{
  "num_attention_heads": 4,
  "num_key_value_heads": 4,
  "hidden_act": "swiglu",
  "norm_eps": 1e-06,
  "attn_scale": 0.177,
  "init_std_up": 0.0266,
  "beta2": 0.95,
  "lr_head": 0.00794,
  "final_lr_fraction": 0.1,
  "max_seq_len": 512,
  "train_tokens": 255600000
}
Each number is 500 + 40 x the weight over its row's rms, rounded and kept within 0 to 999. Layers, rows and columns count from 0. Numbers have three digits each. The size before them is the row's rms in percent of the matrix's.

# layer 11 MLP gate, 512x128, rms 0.132, rows 342-413, columns 64-127
097:568434457553519423515480547472478502520468572497519533610474442514512530497474452505471497513443490454484525522491547434573527505581459507456510482510479412518482514489505508514511519561501464
098:547496452489536494526517480524541435412499580527446485495476522496484561443411480505541608454421401484520471464524501491554473485479534547550484513488497479525494541544440446499463476537550514
091:493510545539486506440471494500455478461533507506580487518459514533432496511507489478525494461526505496532465581428502570465554470501489517454537440539547526486525464437427527543431557510589464
102:455514496513548463460476452494479493484534533535479545498511438485518540459411542551471501614456499464478548506450535453522468435486536535501525535460531501526515521504503512468471514487421483
099:569428476558543471476463402495536531417501529502479516596472452543491448525533538505435527505532562482545481466488520448503545437545551527535541510503461490452501472536357456500519477543520487
090:571483475578451520496389535518518455468425478499451498502496483570544540543530562510517567484494540472537514493530480597418439439486492458554480474475536517503525513450431487558487497514517441
103:521460471525441528488455515547511425517505470517533495504568446528439545563527553459459481516454522417475532578574487473577463463509479505427522551587493487486484531527533472570484400474401490
087:514457458537539392556468557483479504511423485569521482502526496495541506520539479521547483457475554491489558533483577520482506543408444525503488491456438491488524530527532528527483496530480502
105:542518542525483509475470486506533533493538525531539556532461553527526494507474564501458590499538516476552619525527510513474513431541536501508523540474414478559486593496513454520539503534532497
099:527492437479490502517487451500505542530519490562466502525464523574493471505492493515563494620482519470578594478488530522493543437462515452493584526571530508465494475498396532470480413512424482
094:528528489503517518504576515480470567487475544538519507544480516618497475475428529513530472522487468414432440564514503547568464513504499474491485513533507516539491518445542418476486489526508468
094:568511509465537472494501545453547539481468540490566544500525524513491465438434418475497573513442471541498565567519525576516547473457451531536552497479538455458524483495563498442464485521487584
101:525413536426537554497466509539487537500493490522496497540463546539507453533448508553462508560443535516430561567553484560468503480498562514409531494511474502529434475582414536485422464517525407
094:514564411503492475487393538505525440442460458512469488500501494493458484440486514488403436492499550470474483471565497561537527536568527529487492523500497432515424496508513419521485491484462562
100:554485482490534491498531472510496464465532472510531482545492592584506533501411542513538525488501496583525469464515538491515473487497542485463553488487443502491520566540463465480522503508533451
093:543458438540469526475451546493528545447509495495577550514523521530400440496563492496486590511491563478512546541559496519523532446506506508539513532490519502538577482509466453550501443488433456
093:535519499524484534537525551499479513454496389534510509515532548510515480441432553537522486493535525598499503483485507497453516566515521491438496534491433493569450474505500521452473508479498432
102:495446489513482555472551524486545552527459548556421484518548503545527523520497561535494416512441602438485569506515481491571541449478543513525530532551485515465467549506492478463500453599460521
101:441443479514509471567486483433460486469491528460468423546506520546530559452455548433477480503442538449502526512523440507539546491548442511556519542487498492500461470496490492479477442475462498
094:526544424448528409485510513496566494477468456506531507523514377541559545489458560490450511473524520495503493494487542469545505477537457514481535491563533456421529538510465491553464480541446563
098:523529462487494482498446563476493493446475492527534527494569452482537477561526508493509515512488563533551547464570541485616459554508529504532535537463445504485454593436478488477450526515460477
112:564547458492541495436510487563528435455531501479540556507535484452476516455509474482430475529485474492510525524431512470538516457525545559521505478436486503552477551480448439459448437491453463
103:543450452485475507481460497525509522505520556481445483542479518560568491484388467436483503542528521548468596502448495553499525460555486489457534491566476452468461548460495470491491473609504546
110:491503508476496487500468555573477479453469515521514482486559460533548462449506580487475548531529492464471523526478395438486481496560488547544526537513509517515476513489430472452459461453466451
100:501458460514435429568432510468442478442460532548504496502523513512442507497450482576501571491467515489521512475536520469495464403490506568520494570468422394490478577478485474533474490570420523
099:533484496602443494506481508518517485444478537494497567509434490443492565507424463540560536576504440465543590482562546474509407519526524507511530589494494527479505513490521532453439467513554449
107:489559491442494492500521496508491477533549537478472607559493484481527522477520580455497523564462499449561474553495428495529484570565496530508534552507469520472556566447428489520498460534438493
098:558541475569523512450520570409507497507518516573548493513522446503482440469531562485443578529503553524500498588508471457581456486585561565527495585503525454483484503517453495454425478589516527
097:454491544531524501533544496533476544492521531499478477583519531505494540515518435593527496539444522427487497540488483442517515463559444493439523548489438472529494532515552553541443466452478478
096:574462485604513507496511512484526534567483482458490554434473513503485531540457440568472596491439496577556582550558495497491529536463517560533519512514459545498483466533489537420521435490503386
103:549485451513524545499441511495515493467503393505529443504471570549484464529501545478527482510500445497541535473552466490495499424529546563539530475560543483507487570490489476430423532514445488
099:433456493477506560474520510567497500558538421471539480565513516478524518498488562416426500487577490501503604582485486592492435510512549501507515446489424446450516431491467464557480487501493482
100:518570522498479515463441513552445476411543521474449495546508556521486467486506535509470497529480517501499489501533565572482595520533470495545507524510432570527491474491469505518481521493425496
101:511535477568538476555455534531500465488501465465475491538554468523459528554444459478497497506431462453505506498445554475509524577559497521578502513630476445478507554485495425520471493527486485
102:523500456509463435510471430541490455493495473463458516452484554513562517479546501547497474482466470517560507516480517452525514491469492542516494563516523429499548544479465488441480434481392521
090:513541508565489491446555620496529511525530468510505540496493447471436491494538464479505441491475558532533487525516544532513546534526573538548510496503544572506450496615467415519505505448476513
101:529535502517514451443532509470490473556523477513495542496474451549488485507506492615476507505516572448501502495438540580520533438449451461495543482529517505580526534617509475552481481601544490
114:524567433485549524504506537516483429442579443490472562512521528584531493515491510521484534563525517487531549496542465457397450467554457591445538471530469467442562505488530460471493426476534441
088:466518471506522414509497428544496491486509531450497462509494514539569496501493441544483506556473562503496577517497561518496486482538479427456518443535503443508560500503395455529531516550493517
100:547482509522530462543513468552517528465523578529512537483454496486507559468530491456526510536498452547540556459498566422537493528519588446486510458516435524459516447578485497489515531524492545
100:498540481446511501501471474435519438496512485508462490430411519507484505450522531487553544558478519460418484531441555473557525491500555477498491538468478516425452467459481536487419462469469489
094:431488533460447479490523567554450508451505476514527507571459446504477554468437494528489493503461511468547517468431556532519438517452504461506514555511511464452482531464445450463503513569443579
098:469428549482465526471473487529495517512545485535536550534458472463482489504482482473465529533507502460456523455491500440527473436548581480545534545520544565409429513504514435525480503512518537
101:482538514481461499524476501500539461467529435465549527518537455447495504486446524488520511529470507472497434525511539461542556486576519517488512456451516472481453530529530396444543491430464474
105:487543497453452486463443485483511523544495508550471539477511469485439489471541554594507520480525462489545550542440483462493490553536543549518477524464486560491419511537480512426502402523486545
094:515524493480490476537468483470490500453464525502488546457510489520482487476518536469481559517505483486541534456592449510469504501547549469489505464515549519524499523482410415532446498437392487
093:538535482557491497529435531431479480464460533501480459527480473512482578438519503464472453594441600555468469479431535500514489435530498502483545469530531468478525453499428492513463522454484570
090:570500514515497500535562504491547441395490534570475532511488530506414413433510489565470455522450502488411487552536483497505487485528518513538515535518534497481527508581443502505488485526487477
113:559533489480445492426516543543518490518524485455472536531542485527457473578519546529503476542520537442486515557492478519470456500528498459504534613500487504475367564463487480481456528571475518
103:428442480527486504494543471476542466529549555478450496515511511474508562533497492468406579510507477551563592560445511521548618509588463543557484522532416474435462524532515476537510482570459491
105:489513553519418550533510477598459498487631556495526545492460532526497567490510457455560452514458514506499555468453512477531521479524495528445553528484483553484486518498506461471479492541407580
099:520458441507425574491464536497492414473555484502565493503435527495560514466461584503506454485430549493494560487527540497586494479519582503567503472552550543473538520460538455481485439434470543
099:470461500552512513547526526508477454446489521481529506465558407573485599459540490519520546504499480480574562489463572420499445509525473518445501505501528493517555500545514472470542493518481525
106:564534465525525420491475530543516504478552473561522456568516489519544475502443438507548481511466555548458513493478534448454492423448549504476529518620548444515499539465460554466483441542549538
091:484434478548447515453496450511522504493528482507470573450474483410491446475515428439542447472443542538444540451521540466520475500508548489489493471496492453494476557483473538461499512529398554
104:468469562510484538446514489574551493512507443525502545484468482482554433501488496485437499464543551423477523463453489539525438502458500535476549578514551505443526511526488495415510500499406483
092:504494501518531461523479503433570523452472550582513568477546477523473414544521605563421500543463516486417526486509483500512467441457559442539518551521465540459479500501499463495448548585517524
092:496524552497498474484475484514526454405547515507471523463523495541448476549531496502427521512498483548410458530544578506543508501471521554539507584465513546438513421495535405463466445559445519
100:564508477567486426568428507467495503489485508522524430536493515566464527517498492509490531497456529512494559540508484492420467498580508479508520451498538517496447510525492484518451542490495494
107:490466546432494502458417468522542453487507509457543519557426453474561571510539482466502480556465496514527572551487482495483540521491567453483518562542476474482545490469444497518433472485449534
099:496499509497483500468539527488495471509459594462469584522538514477595527536424497505467498565480539474552567538482607524559501501550512514509513567545446504474453452546458431529515446456524533
097:492513504550503453417440505493503541501376554544504467550454493534501521509540509463533449545572464511465542497481530524481493498454523464509552492541447461495451577549477514557501547463514598
098:523495484574541569477519520483478488436551460496456523504427431523497481477492486462567549500507479515510480492505546516500427485480574466497497611496458461504498560475560535502471494469430453
094:506477440524538426556467512408458445446425532416482529523506508542519484456489454514504539543533479534454538538482523470563489457562445458483521503532500449461548510576477442518520508544429448
103:525516408476439533480483536501545580517530477469498495516470522523558460505445525539489524542515578495488533515523461528544544448607577462494492556545465470497490503462493506489462509552510469
095:449518471566494483455541514520553460427567500537455552487504562556457462464497526553422474530469553475505532513505533472545569475490470537503533595579489450525553451445519545531488487540520539
101:481509472564502496504440529594575485414485544577513484511510554502444484519469509620479474576496502457463498516468510475514518423532577470495497468500504547515480544514504496524561581539524497
094:497471404506491468567496548441470494468502495486528484546517435463506481486527590563517505496551538496498517598530529479507508491539503509511487501436410452510512539579466449458509481571421474
105:518479475445543508520503484541536507514514526566462530486492460519559484506534594546511496522438475462546543560458491446509493525526538459534528516480490495460522540517506520458445495502447483
100:467531490510534518474449547485458458425479544466515491555498477525552409527483527446475557535500483450510516518545541549512455526542469462523514432568530486473503531526533437498532474481482521
098:484495509469542521489598467561488526515468523525421570562435515524513511521491508539534479529527564625516511546493471549489464533548537486410516518515470576523476496515469515497585479525450509
094:500513521460463463521488555543549534481543538538383562569509491539475479529455448460477532502530475487563451513470582445479543442538539508479556470492516502481437549536528458463501469502413471
# layer 11 MLP up, 512x128, rms 0.137, rows 342-412, columns 64-127
119:547538482519564481462519525487487492485463473477526555495454503489535425472524559423467586512607480562538502485560543457490521445535472560554518451448419527556516531506471528531506458489518432
098:450486584480442432474449492485507482534549487517520520484517545539551523551419517497508528503522542500469463510464429485412568472450506428498505463510463483473468498510485518579516514469508493
081:480532545461454488494559507491517556470518552425494445500499503495489522488541525563602448524508485514515530477527445552512506531459518540559484505535464427420476506559594545572491471547518542
110:418472554488440536506527500515551575522513511477456523482530491576525592568558466492511474488485495552532522553430530560514499458468521484528467478470514498570478482395449523532536485521476574
105:459502478533454533492469443570506539532561520463461480571488468517434505501496521499425497484555572516444440582540526444457472438500550545549510495470486532507480460503481485422434505541509540
086:496519505543473545467436499534590538524507514515451470448495526452577475479448411493489501413499571530519497533450518507459480557473445484512466532506493496503503519480492522514484461497522510
109:465574478430482530527490516446499545487472542494483526595538501498449424515505516492430530588522455453478457511444492460468541442527515456565520466463467487492527492505466505476455599460531472
085:528523511508435522499611495490553507468540521502480535477451540470508529526498487503481512484536569591452472461472395456503429534550547487484505497486545457455517472512521515501526530519542541
114:558551496550522515498538482543471456463493523468499470501460489445539483564505476565577491549488513502507412490527456493489509435513465508504510463517503455486520468431477502450560478518514524
109:481452515554522522534480464521495508495530390449599469473406494478548504459552454600468464456459468480458523517470493456486483527546527499487488506453436439517563516549544512484515435501590558
105:562490557613489543569534534476523524520533505510515499460534482578500530578531515507438553522541459498461503524497505551503465580539509525505479499500468468510521464532495526453525583468479407
094:473523542505421478501567563499551492542541497469508451425477512451437491546558507558528481471488473513505510479598528557557520522464474514506497462489530506545472404557540515532487448455526463
098:503518478446417530488515401487491443480527444515522442486474483527484505477383468449532474544461443518570463496447499446474507537413464442563508525414507484517548543529513474458505489501499495
089:500486515561536445522461458503521485437516498489500573472510523501554450550494499490611502601507472506484562520467524511496509529513515579413521517483574415473509526547451531501449393562501471
104:470507596509497519494483556527472584478521480467430495502492494487456554515462465471492465488493493515456526515493504467483437554461518414491488485507424495449594549542563486536466544592543566
100:480529470487515481482482524436462497569420505487484543502509477441511503575489517532477464487464521431555494422423546491453439450535558545477517440417543454460444449553509490484511563504515519
089:366549486575561454540475539553548455467508499493445492464477495448460464484554525512491544489517550486433462505477508459526542540505431520538473543517468521469512501557571398499564521492475454
107:509441514494526518471507419512531478551519447603465488557481509479540477493518559567554490491497484529524547501401495550472494541509556462539467417448439542487466449556474467434512515512590481
101:539534521468494553482529536505521503531535465532446447542522546539500528491532493463574569449453517485494517571485467529522520454514531463471526499533572434488559430557471474488546493553510488
111:547483501593515504457515552471575516369488516568524510537458502444495446465529512472575484513484483513464484524578489539509520560524518468533488519539501532554534465489530482587503501442563468
104:455522452506518477434513492511456522476482521450552480508508484444563443502546552480383533506446467452461451516520493492557544485529450475569428545526442485492505509484508491492496519489428477
113:558537449524552529516492430509473452467501614493480494498470525514490433452397492494399476488523443482513464457535436537530499399507524466434503502506474488479541585490527478484470489517483471
112:443507469493494510439560510461493533464521489481500461519513482425475488456503509429518547461451483570531484480502504507528501425549440505467485522510490476479412502455502445521488421405468474
108:450556495509520416518502476496530508501428470458501443448453466514480458539478556457438573491517498514483452465546509429430485444549482462484476556493463514532430513536601481527477421522337499
112:469461497490465570435537530486488491483496451496433557532488532481531456542398493548508440576507534544522523574494489593527541534428496531464515556543533543531527502527509503451534460490516541
090:566454490569478483419486503455535539551566537466572498537493519520498511442418557444513497485460497518530477435468545484503502533430532533517492552490502497476460478517458524509464498494474519
111:433530453453517522559514468459462473560496487528445517501475488479496458518541490418495448513467441497451416481489471475456483482470514547554509478478498533502445542538518436499527504546460438
111:424513460515619465514533432504411454482481560469521484539458569447522550441494467513521523516428448465463503548453501478512502497481486506500517421546494452494475474547557454529590537503456523
088:539508500535422565499448542518437463577499440444531565545584470464450506497502481571601427499406505445466488482515512599550482484523511521493530480503517530495500559544481496465540484499491443
093:475512438490508491476522520479481478478532502462524585561555474509513518520450575512537546533511523473561611535465510463492462504546556466518474465455482506504473542471442415455457432529465511
100:502466466493478493486488505517517488488462514527451508517516487473475579513534473521503499497541504491487495562522510562497488506438441490383497516543474453523481527513498493517540528391513553
095:476503465521511533561484491415469517510458491482442447492471461493462519564464474533536447539564456445450512545511491591487429524533494531557518484458493530488453501489477486517455480498535442
092:543491511494431573539468450542502522561500479502560523494575490471433432503571484507455405511443574537470497509510467457522547563447452535498505460460479478507546565523490521469496446512491540
100:500479606531499480534423508422543524432457495569483494474534481556497496482530591498508493502462472458564514484460496542415419481466506497508522516420500502458498427434548539518497477463544536
089:445475521550493497511554467503506396466540515426490519505466525487552471482568378509472456471452473466484551438555498531449516477495494554502463537501500500510496422505566522462530478503535529
100:549484499559509497500481460578534428524444511494515491442501445515525501474525526523498514440490492518542541487563534521488415499472510559464500460476490585488508471496556474483531587450497512
087:540524516509530567529503508499505537546393514477478483459448497508546530498548513531482551478437589542454493505462498547471385552470420480500524472462533547551525609558585530476462516514533460
099:490515420553499509488454524458455451514478532494496508467559442493483494507428544524574511490524470481451549462509472474527554457473479585632511529546509498507558455532489520548526501487434540
084:523555504423461428481474547444551484530458484482528555481475465477538528483536504463471510509471532461520515572462489587524420520466517501466543492550495426494462598445437499414495442589449472
100:511538492596525561489443491524515451497580487489462454442472463532537533486418509533519431465471509517604495515462498496405511490439532493471510431488477520463565539480488529536621502487494515
096:483473580461452470420498528490511488443541525475537481462517465441513532532555562512436471484522546480526561558493585540507522479521476521493441537471509537468482441521589419494539569463503505
088:506441629478571449458471524475473505454447487458477515507544515464500541499520482494470498526516520572420499457524535534469511528470516530412544543446490534466539496493472503532592534493515519
107:444447497539542538512491538503569529498457496499522487540564479511460427561482451561510468495468494488506498492502507458525503510486458420553445468532566563486488517568439484533439559525534526
090:469490426450577457488505512465526539503541516492467528457441469531515552483569563543490567442529473452539555496529554483536468542418509530494500524528474463534550478499490503548502526506462497
097:452428500507490567447545534446535467485492496502515482512526533521504501523431490527496578529495549457465484452523535487486491470510529437495462469456497473526590478544506429422485484459447450
105:489542473491495482518523505560511492452465583508622503467465518545435549472508523558489510491430460508498460455412520431508537469559439488530506478476409528530452556454557522509520551483485515
093:511502550484441461562522513516492442572559538443409486517511512504490524443504492467550494526487520563521447469491525568437445525521500461454482565524548489458562496514512566422502479438493492
122:449554480532465452510538480473480502488497566498472531518537444506570553470578510548560481527496541517498573539491486452572490501537481489452513507546415465508415525513486503552483525526585549
103:360528524486458550489480515471496394507487406475478447518473524518517556486488521461519500439488526506465492480557471517530484452515540466513541432427510551500470541523525491451495510542478506
102:513569493484468500473490571561464524535528485528523509542531503447535428512439489578460444561490480421468455554553497538475450463537536537480516478545475557492429493514507532478555539407539520
098:543514536499424421509478489483527435509485463523492555520502516489403551524571514417550555523453458514444437486519517514514486540529425475524555489551542517552555538509550558431571508483465580
103:545416481583480501533447537457535516458517586479450542521601488556538469486528510478472488545529451477520492513505485508561523472505585514489491554526473443495582548545455522482465482477505499
100:509497537523486447425549450523448517503466458517497492524475464501501557511474506482407441505503483536548504448478509543498490500466481528499502494480553508477548516520506583485432501521532505
104:491554557430508527522505491502527517432539546526505491458495486501450505520604522528450570482497511454481543517481504525489499456521490476485507416538526429482523501557536483491487472412488503
087:522499440534515522461542496558448534561543530526522505543488460465462498500459506507435554577396452492492537444482500438573504470564485543610488512448544471520494493485453437455474544575403548
099:532490553486459556454468499523501472461456459515473527551537517420468489484576497460494518473518530477493572512529588471467436635429555578458487466505503502413547486543477446513492571485501520
093:485430611492482521484455427510500473507480541523479475554490408466526542550417585537510481549484492429512486543479460538451546443543544491480522458505492562479455490568457496476476434473501476
098:520530501535433514494549476520508518508379532526522456465434521464507514485474538485517495489479522497468508508495467518482497586485523518487487497545495567484517477482527492535522533467504588
110:421486475457552543434468606487480558473449511452501519517418493470506508515531501519476530515481436533466472475539491533462492465540470468550532497609472503492541521485476486553518495526499508
099:497417479520533422538581508485489543508483449546478466383498512511534494557433536507516598527503473548420478515467567521474438513480513472496495495518536499503556493534566472515477513490519553
100:544486480519532501480500459426444530486437475511568514501482560437473528557568469511599430539504475511550491539512573503546526505538498500555482506550522462482478460518425477476457505529552588
095:459495543523576588491522522515606514461462546503451517564614460514491469451563474499496500553456562496494446469525471539523461459484525494523520467492487465481438495498503430498597482500498442
102:556467487585520519488482585524464457485461485504549472494487542471520523482493495522455522563448476548452558498543412536515495432525443558415509530455562540553500436454480554507529494480465451
100:482509535492566484491434532519543533527545545469463541518517596473434499505514412490555504535433490468464551551508526521536534506515521483491517465495433480540451573559456495588579467494478542
107:543539522526485526501527570451528497497565424424414556458547539521478512519574540475519460511495469488480481473567502500498423530524484567502499459443514482520517503472543466501498466525554470
092:473447462504528540454565500519565394489534463554540471384439519526496473494504518597507475470576532477486454543510557474457484530471517566482497558464486544499526453473582502490491542482582467
099:434457543474459533451495527522487439591443464551468430567511515564497560494454504555402513482529511496472496449497485538497481543494488527457522462569448506529576508484492469462460536550502490
095:530539500457480515425540513462443474537493527426517497482417492467451540438472497461494483554371490510487542504523508570490457486478543496455539539509465552504493519459468528536441508485551557
115:507592489440499536478444470536516482529461541450425504508532458471479428554485497518529410471457540532475511499434490499381545520492483474523476451424491481479504511465461551407420433483454489
094:526425433488508564474515436552471478533487492542464452554501467532566488432474516513532514532495496463559487513451469437479482513431482490427484491435563476513518574525509505521517557512525493
088:483510462465499562497510514494457501493461581454427591538486501593453506500551449506488500502513516471591501560552521450489457580456535536509516550445437476488534497483508474530474477446487433
# layer 11 MLP down (transposed), 512x128, rms 0.136, rows 342-412, columns 64-127
115:556563462482575509485493536503509519462449556425522510514452530483448553504502520468447555541547459516496467454494537489486456428548555558531525506508475531574473451494453516552531488575515487
095:462540484553456548477481533487524539465557554447572506532491436516463503613516512427461431457527551466491482468441487482474465596480473547536540576438537451560497532451550520463544497442499562
078:443524471424457541535517549472525453546495457546526496562512508519473594499541493483488471511462451459517491473521581442453511439552506485472502508482517583507479422474498430508442521476517538
112:477428535544494467491443463506546573507458450436575532580556421539506501501522508505530492546575517431540462593444475509597506482526507486450451516462555487543427512480419553505508550521530504
107:459508532481481573476492452524429435531505447543478469577549435499493552536546449453505481460540477514405474554488497539521508515499509521483503551411523567506512459548493542471419472500412520
087:491464478455578478468550499468451491533506516529496494470474516462473482465514492480551459457464475420463443482474540495587469506532508572487468458511442445466473496498549513468527529500530557
107:445489534489442583545493523532530487469511546438587491543474424503455557455595523503514497510436461405473488517563483493503479420539492482503504587543488530521433456459405484463492461481510508
086:474480516516551490464439542521500531499457495541491470555531489503533534441497460512519553548481407427561539470489537501525492488542478517503381520536446522516490522537492425408451507491485501
113:449416507520520542497591447546429516459470534402519490457524462543474480514525474502441517527484561480447564544555560487476503467506502436493576464562476498538530498534462482523479502516438521
107:500430456468396480440527433479553477514522524482471524491511477480436524458540480491478490473429552499463522502544513526561551466451533521517553490538477505469515566491451526431510503481486450
106:552524451485523545527527513562467485497484543496504510404523488521504526517465415521492532386473458455536532467531450489422499491554467507490418517560519485512533535535547529521501489497497483
091:516448506489507534523488453466474427620582512536452511494447499494460484527499580476517521519476501482500506452505560426493475565568530462480463552582458582517549483466499504461430524455514495
098:503501526486508494468548507464503542510475504461519528495518465514534519456538517531518478524494488556558468458473486487506494484535473479572664578546511501542557533469499447488568489445546507
094:469508459532430493429406535486454549438502566460449552519509542509517468483483491482420452500458524492489533541502499576530571560497539551539554477487586412469533561493528502456430500501471548
100:525504527474429502456474509524494518537488536514470509501503444494568517493582473514531495519448519432574466484468530523514526506571499449481526549559577481473524567443409524487443485499420435
098:541489480507511510454506579483512486509516472475483556464494532520456492392508460477464537621504606421459592565533468464515490586463505597522510515467503499526511538547413501485462547514511501
088:512459486498460460455475499485482584489471522475493470584492429534442528497531484516546488473483513469504536487478481531497495480478597537482481501482493432441496569444530457472542500516568493
106:436549518585503511530522522476495539497460518560503524486557559423445426450521494504501550489516486500551469479571460531551558529450461391520607551449467471438485469530553518548473520541507512
104:562530507525535589532614504555453518481479487487434495502459495379504472484489505533521547553503488527431501535476507461494523493478504491447402507595466472485485504515455466465479479595520448
110:534484460541547503540579588456544502477456469571505491527414469451483524501493510457495483536482497521464513519563535562504532581522494396538558493496512477465548471526544442607583509495506512
109:486567476490491502474430525505483506543477532511468483459507511451476497541554493520455495525450503503520516526415556442635524517478583452525624506507486510548493525417499530485479455523502485
106:484538507470460583551402492563475596458442556463502477515491544469507503524501456504547440536557518529535566467490506592542526576500484486480574457486490457505585436544603455516485502525528451
109:474475526463476534495460459472460538468539524403491440482591472573524430480423522470484490473426415507537534534482465527528490524539500591403537479542404505532487411486516458502539487476505469
108:472525449465494481492515499514476507533446518512563534421520425468537440533446487468487536550472478583490527472574489512570456440523520538515607513491570520552521469519536473485444547517472488
112:526485495505468512511495567495463497475468521512442515474517540476478447538428513469515447510397519543542562462509471508505515488522517546432528509545481510451546514506510600495510461456521551
089:583549491565502516535493496522448498496501538488462547478508528464447537480477435487487576507569527526514446461516473504451458439469499499538451570537522468535468528545535528424497489502476458
108:523521474524552469451491435460475470515526471583533530548507517514513503490494542484559479504482541478466473517489480553522520433470517496492462508411502522443560491534537461464506494563518505
113:472552453497636475524483481520386423461530520545478494451510561494467478509472496495505600490469515484533463537492542433583506455541470499555560498590475443477465478525593479450515518492534439
091:476527498446490495529569511518542577502482577548487405558496497460432489494572468470513510498560503517443439517502546466416410457476574403508577492513520463516552462493506547475494501524533540
092:519481504555518473497498484511469493488545470492484495391492482489525472460450422611504521459526489573481498473565485511488493512478454559510700514503487527508495479549498527510551539451511451
096:455492523520487486485458481593450451513511497375494486465494449553567547485437540457460536459504507492442535490487551445441467505538485447494519558516489536555478520461491488492439545505466463
094:439480478531598461504424455459516552558518467453530489474488508473528488513486461486552568482540440446531538483501518490474488494517540521462491587487536529577537442447422575494541487466547511
090:562476586478522567519550413428448435565452490537520540508499462532470457490500505469528541469531484437515519497519478489425560523553519539535518557552466542527491492478494467462530432540496526
102:523440556524532430556626508508419533536458519478466495537483566514478491509485539556518533539440485524528390479524493473530507528538460485490443407520508543472538458501466506531448478507476418
094:543525518481623465512520504495521531502477486602472497571487500534469456525473474493467541465556495593414464479558552434484393498543481462454494485541469527518484516498519487514530538543500461
100:511482508442473537523441533468529435558481487513534494480502506544516407502461430498477498519496497520467499444542496404538470491517471620537486475439505483434470514540493495485554543490615473
085:572474424490519539492504464554508461484498522431506465473529470467538514519478518522538519541504422528487499498527496433456497580475497482497393497532443491445496503499507382422449463486628469
100:473592510547478516497486513522444540506551524459511549499590501565526527496544497478477528467438497507389495547446497426498518466517536473509588519452542521548534549481478540467474542435501462
088:505500485509523447532523463494482530484507519436475502455480452541470487534475387567500496449472558553488567497504471491500530523543469507441445450459568463524426440475516509522456527430451490
099:437501524495437503482499490491465542425533501491584480500498447525565498529476487495560528479551584477543455513561492459447512521468504503514512517408566490441491514431484499526481386561468541
097:482507561515527453483465523520463452514512523486564408496499473473544535502533442518511523520559505522536551446510487518485470457496420476452482576515467485495516418597520476471502562512602514
091:528470478410523489479531478493477481545546528472482577447541554561464495533485480521501491502505412513460546459454456439528489457531498542501561439609488539533527544524481427465504500484545558
107:535541448552430551477459505469546453436463501484486447490419475533503541502513496553467444526587520539587514447490503543471497457522488388536516479502510491486519463413539477453470464495444507
093:497518548523542485457548472437518520493510463513591497475476453410515513499479462453467500422552464477453485496510481488517495559479547461518489585528524428521462568519517481530548523564487555
097:487478507510474486514504463459538465484526429444537506533512491455520493515505499525504436500553483530486506496470479484491517454469472474462688509501523487521429503525499569587469508468476487
103:522521454516507499589591510521531478485465546472462509526523451473527513479497398517490519491477479551562513470490411502490472414626437498492545497493512505536490462489468540508490541500463497
096:503506483479524514506499426532523461466507413566553552447541505479528436429481512470566593455585445502538527508535465549513463475498576492470399507473434506541453479493569494470566507553536495
113:517556473592524514504496484493537473455536558482492531524493479468437455519556454537505498479500499507467551541434539511507491479469481505506469547572411479510443507538533504510495560503487510
103:448556496506438537600492576515534441567517528415510520585557509468467498473509461547530473502533552498502505563490491411471464511502535530533414487492490492523494439572461488524489518546520556
100:520502432454472492539544502471472544480489478506479499487531546514523515537519511497408492529418449479530510543479476447469551442579550488498560466564516584494495500434451529529438523477548464
100:505564534501546462473446533588448503459475512441503497524533542481582533519481472448501522505517528562505531496521479480480475462508496541514304482476512519538510462498474492491469516468530433
101:512449412494444559460462459500503541468530523476495467484582528423460449477539523493500477492432449460563469466513528547611576515467504489549548473515440498460520575529516507503494506478507553
099:517549486490457465544538533542584482482492499522506486520528564503465460484477491503441474479535516472435500436450537517489478545446495555519405461459543558505451593482437476535509533456522512
105:442452507544528440517511490445427527490462518452433497466480513513488501566504473511450495573494469437474468477533443563466499526473480545465450510435567469437482483588546508517524516441453536
090:501428462497469534480575437448498475491564485522461514507476494482471473498530500560581450437415508491532538463535532453585501438490562597493469527512470526500464535478523516489470467465495502
097:485447441448491509494531548596448514529497507531512502516557480547531575558498444547480518579533521574513514536486491463504545430480502470493463471485505433511579453485519499547508491459457544
093:490472473541528450442561436503458462553397545456488456474574466513499525514490494561546553455443513532496476453597585472525530528507544474561381453490462505454419521462484544491455503495493537
098:549530515436532450494462540506527504489522451564551462494495449508554519412438603524459497471430519506478446491523522512419462541502469488482395530501511525487510497498605472520490469468421476
107:612485491474539484436523509525560486483527494497456497491483515470485505494446505506477620488517428517541513521503456477484500465490445525582601484522474475517500538578478499572579501496491480
098:440463485445390467496519451483488480535549554484538545461516487545511527536481459502523436474559521486502517585462533532482551425487530453514559479520521506505480531469522535448422427500438587
100:512523476418590523521505453475446449514499512457460609491486560450484504453499462450442447543515472472471512504503513444467537482528537473567447537509518500480563495497508505496514567491494498
095:475528485550560464423489537439517488501463551602460514602476582466511466549563470482494504552514498497503500488480489564524498457476479439537498493499474450473461464509496483531538538470554530
104:484549550493509602551504539528489482514492527528525493462462574416535482517501517510518509552501428480491539454511534519443502496522529531526440533447442498467532568501548490568536474484518452
101:514611515544503461479499479503502505507564500510518490510515480478459483496468402517479469463479531430520506522523541510568503579612516494590459522517536464468501480542531450494498531474524515
099:480449539498518487504449518497498486537529454490513469454516541519461456487544535484571525447499489512475466490512520526462461514489491516525678489492507530450465615492463398529562474481444507
096:526538491498523482554496515462443500505481495501493564440463517520478558469528528514511562462469475524537472449513458500458463472534478502493301404385491548496474526531495472455499461461436488
097:502444457490532520545508546431454550475489452489456499565498493436522394523542486486515521470528481475435505518426457492480511522555473505572519481541562576491480543504417512478550553470511506
107:487499547440536602485437501472463461543530532496495539523536483496507510468472456462512501573334528478527513491518455539430515439556477510457483502555459509485516529513517468536513516459478497
115:494559457482522496491478539489469478548555480481530533496514491502508531550487389457510504429503546502405480485503448561415530477473482498429575424476511448493484526510474532490453451494474547
096:492455523532491434560533558513550489554525500478472484430522504547490508513506453546499552518538467585449509450454555515479506530538488400473606500537451609509517505477540530534487544522442407
087:470504527439473474537531496551553502598503490504502511534472486492510411451393566574506442530522527594475510588510459531469491499492466473515517506497433530489456511534434534545508553554475481